Each number is 128 + 32 x the weight over its row's rms, rounded and kept within 0 to 255. Layers, rows and columns count from 0. Numbers have three digits each. The size before them is the row's rms in percent of the matrix's.

# up: layer 9 MLP up, 256x64, rms 0.424, rows 229-255, columns 0-63
# down: layer 9 MLP down (transposed), 256x64, rms 0.227, rows 229-255, columns 0-63
up229 102:126137096090151096135155102125086120163225116154128099131165221084164132135111110068135142115130138119116133145134081081125077106099118140159145063104157178137107130150130110093069176124148148
down229 093:136070131146133137091132127118133161104127087149113150124103090095067102135086207113222148076149140086124171157160171188151126095171102156118141153153083151131134110132157114104150108065148140
up230 092:134106187148132086116154084177117085159120105105186067159123139104130162185150108108144119140136088149149145083125099119125179070106180163141183106130127117104097109038093105126105120096116087
down230 082:122137106098140213147087129161092133103134098148164098136158137096164100110123122150147154116165087176100117158130146093181077154130123057126108137198133089135196136091163063121111167089137136
up231 109:129108138104100131091107121121169092143109142151074143193169119099156152122163100141078095092170132090162055147143096121144100071163116158138159175074120099152130145083113190160184156116134083
down231 126:128141144208108145101116102086089128148129178116104096121098132094106157111081140128106141153144086074131164152100098128154149192080161188133141139130099148121162095238094135124124081129157141
up232 106:080130145140122097112100139144076148081134099149130144151157194174133090108077181133086164151092097199164103102112098113172157148080139128181171158133135125141161127156156143155165170086112071
down232 120:150104176145149122092061142101125170096083124124095149118121123143106111114124157126132178150073114149134181076126147141180101128065107129112106189112103091073127118206160163125162153168189133
up233 102:125169088083066049118112167112135102155083178118106143107041158125143133126108126151128141139098137160086114150083097095141107124132166138109125108131120123201091178085171132117177176144162111
down233 096:097160150112126154112119177157170195128065138150121119132093109135132072131113145120115074111127084163109145140132124172148136169047154172089097092157141162117160049161181133173099115098116114
up234 107:108151132109142166131065114141097187195110081092132120097141121136120156131130141135054103091155113110123083117106139084161072101179146096163169168125136141127104084193072140174159142138179121
down234 127:154185148153163165081132204131108134157137129117124174114169120121163100208129141167086061120108093112115145124058110149118098118093075143082151127122170132102094155102136165095165169113110100
up235 098:111111170174065093100146174186123096109133106111077115153109134109068068155077122139089125132126096159129137099096123123156212184182120129101114138093150140118096135162114124111152143115148053
down235 102:199141124091075114137143140113142131124098135167176109120163151103126138148083105132167109096122117116101066183163125115073136151083117148072156122146159123121126120085118172072199086158179185
up236 099:101051132053164158091167113124117110125115147149195151187111109109067142095126091101176123131100134151154167101097132125117109140097110127156119139188108132129106148158080089107198141131065138
down236 094:115202131128107106115163131163108150160164080135118122108144161142204151116104110126098088129098150136129206113149137084147142154166135094075106075077164164058139113123196155128098121095145148
up237 103:114111165139075072137128147149174069112105109074141180166119084095070099189157129093125138179151099152110107127087083081091183117120120105141133133176181145144115117093096148152158161126168140
down237 110:127122049079109110126134121102077127202125082145147078124139117172163061064165167120129149099122144149109145139149181135157116116149160207146154178095100112088120117156106170128116140143159114
up238 099:112106114121113128121120060161140153190152074149149140107129100114090143090113139130082122181061156183126151134131148143134074119168143145109138134103183138071143074134097077186135208117125157
down238 103:150157133087120171142143142046130106106111190121168158101158108128161136086147109161146065114174158092165149172149106103061134089124123129154092089131068138154095201124141136119087087144146114
up239 099:142110174117125130140091115194091077171117044104125090109162135165140107200087119199122129096168121132129139167125114154127145134165084131122159115103154094157179051111141103156138141166142104
down239 108:145238104138087116160082107103105109131138165141121145107114209122127173103154120091112171086155142189129148117119125111054108086115151077103101108113167120108142145127127167132089105182134135
up240 085:125136128084086116146101150192109187147139111146067106148170156107200155092118062122123073122153160175113190113154112115141116147127080102070068126175098129100106111090154109119101133125155121
down240 090:139152116101154157140138122060127113150095128159190103101139098144072100150120106104169191125117122153078143104081125151124106126087157135171127117101200158181151145127117098081144100223116089
up241 099:102143059130146092153088095126107121128099184138101156175130148096150110146045122126144108108130159117120150165074175098145098188085098194114148204142138140139149094120077122097136143142087157
down241 094:147190127122161180146116124131109111057165121139143147108112144085136062095173078117091167151110087118153121113155119147110125155117101159156073072152127159179122077159150127084207115161137093
up242 096:183126123115103170157084153109140138168153128112118176151095157109144190103118138171143180149110069184145090118130160138107167183118101115151102138188109142154097203141125104118170205113152113
down242 115:190092125136127157167066170154091159145075107107109082121076125103115153106152103128156184111137126210132128117126103110071115117098130167149130107163103085142112118178162130061169174105148158
up243 098:149115140150147144127107097121180127114125104143103130118109124086055155113160061155108074108099109193080132179134124097062157165132070141124123172101131160163115112177116098184117113102172072
down243 122:128125092144104138178128133126111179098138123173140160149119154061130111097113235082167162144092082127124076125114139085132177090119087193175139086129155098137147111105111101094149097139135163
up244 106:127132122168084144088179105144088201191151100115184143103157201089114113138072115158118118127166125114110147097116116126142102020146130171102127105092100117119106143154166149158136140092130125
down244 097:121105132106154082149086149127147063024124153181154150143084075106124120103186146143147182125112108123129123144151161086100165150117144132168176112125153154194141096148164146092101124086095147
up245 101:099127184111102118070125150124092098108116107130091135120093113119111114138115144091087114102155163155147076132118155170117156132134083185113141205148110157201170201088113146101128159077069103
down245 094:143103079141133125139140080071140062086172200082141193115131153154149135118129144146143158097125153118086106111200088119072152145105130113127089198181132116119110111115131187136141115079127116
up246 096:161118124124104108065160154071156110113122167087139083111175095086064187118157155136170044102106137130103142115174166074102099102181129098161124080166124119127075136146117121146135133145137100
down246 086:209144115114159169125100144166116086117107183093083171124113144154115045092160088095104164126197154139141093127112122161104155157094084162121156141169100139122172117092102135090170096108111141
up247 090:150155073102175117140126106118095117165175140118115118129145101040057112105105134176153117067122146174155183155152159157154088101190098150079147093134115112135104113069102085123126154137100117
down247 091:116173184112105086116095101133151071140160182142107146171087144144119154153149130116110094169079112081152203078142097116143170122104097111097176166132188147098160122113142082157107146072098119
up248 095:122124192089160100101062068153104151125201115090205126150129142085104146108098178101123138126192090099160143117119119108124083131159108118149145057126103106103116160143111151086131118102173108
down248 098:106084106126134137125184123105103132100090129160066134123193130132158081189149095118127135133060138159095104184063102149135126117181153166133132143114189141102155118086160076150142167071107129
up249 095:121139150135115181112129109081134137187178139085142127086109178107197123209095124216092132126141117144085163140075150149065117118105111154083099142120135155101101110153124131118101146123153184
down249 090:105158107153175089133152152127082136154056109125141189084072059145110177082145100062122129158152113163177120165108128122144076162127140161164203107127095140102144152144113122098161143124128115
up250 099:147150093151079136099107122136112143140099108042166116124132111129156102159084120104098113098164122113095117131160112098106183159139200118113182164160150175110145122167123088101148134074154031
down250 099:088158174155173134154110154124142112094116151154132152142107175179176131137140111189114076159119193128140105181095121095140132149120105112141097155101101162089083103056088178120112096091058128
up251 097:061142132104127141178088166107112117101073132121123154128197106179107139185162107129139073060163131159067131098129094144134142091193130115130190152116141174150093084086128107163132127128136137
down251 107:136089119113187158143155136146104158120095097115170133119114098107116075144114114085188151155136081169152144111111113174124146164098162198150102125141092126130192108219092120107076091086094127
up252 100:127132109090130079122133045117146124165158104123146115073119153091147174149111163132045117139154153122083129113109138145091160110065105174182119063198198124127135151137146121150144149109155136
down252 095:132129102141114144108148164190138148074146175101111084155166102140163099089153112105127181074109167148138115146086121085107119130152168157110158144119088148164103131162097094043088142209144162
up253 099:098114116093085133145140071147089130155179122132135055111169120114155142115170177145129065072181172127119083089142140145154074117098158161139128126142156111127091157131191113083073095096135169
down253 081:132080086092123122137163146066153124110231131151097188109146126147114121132130045150125077052144101118102168129153139142157097120131145127112101147121199158150097141125160091095154156143114129
up254 105:043126153154116121154113107117079161122143120146116124134160130099129153127154162097174129128100103165093135076123155135058163081141112143147177136179087129147060128133105187077113106077191165
down254 092:167167105113184155115097134138183106108127132112120114112133164130133097137102132130114114077174121131130237085151106174105078129091163123070087146133146111096201131166147098145085164154124083
up255 113:128103094090150041087109133118144181155088132140161142155103123075147145143115137092154080150134125127090132073097120156162079168152113130141139151070138221102117132136115135133160066135071104
down255 104:090125111132197095113104104118111132101099135135177132160101106176099138109130108149195097077083101159079106112096110168181102205132169151134169127101115144116161119137099157087187161076154112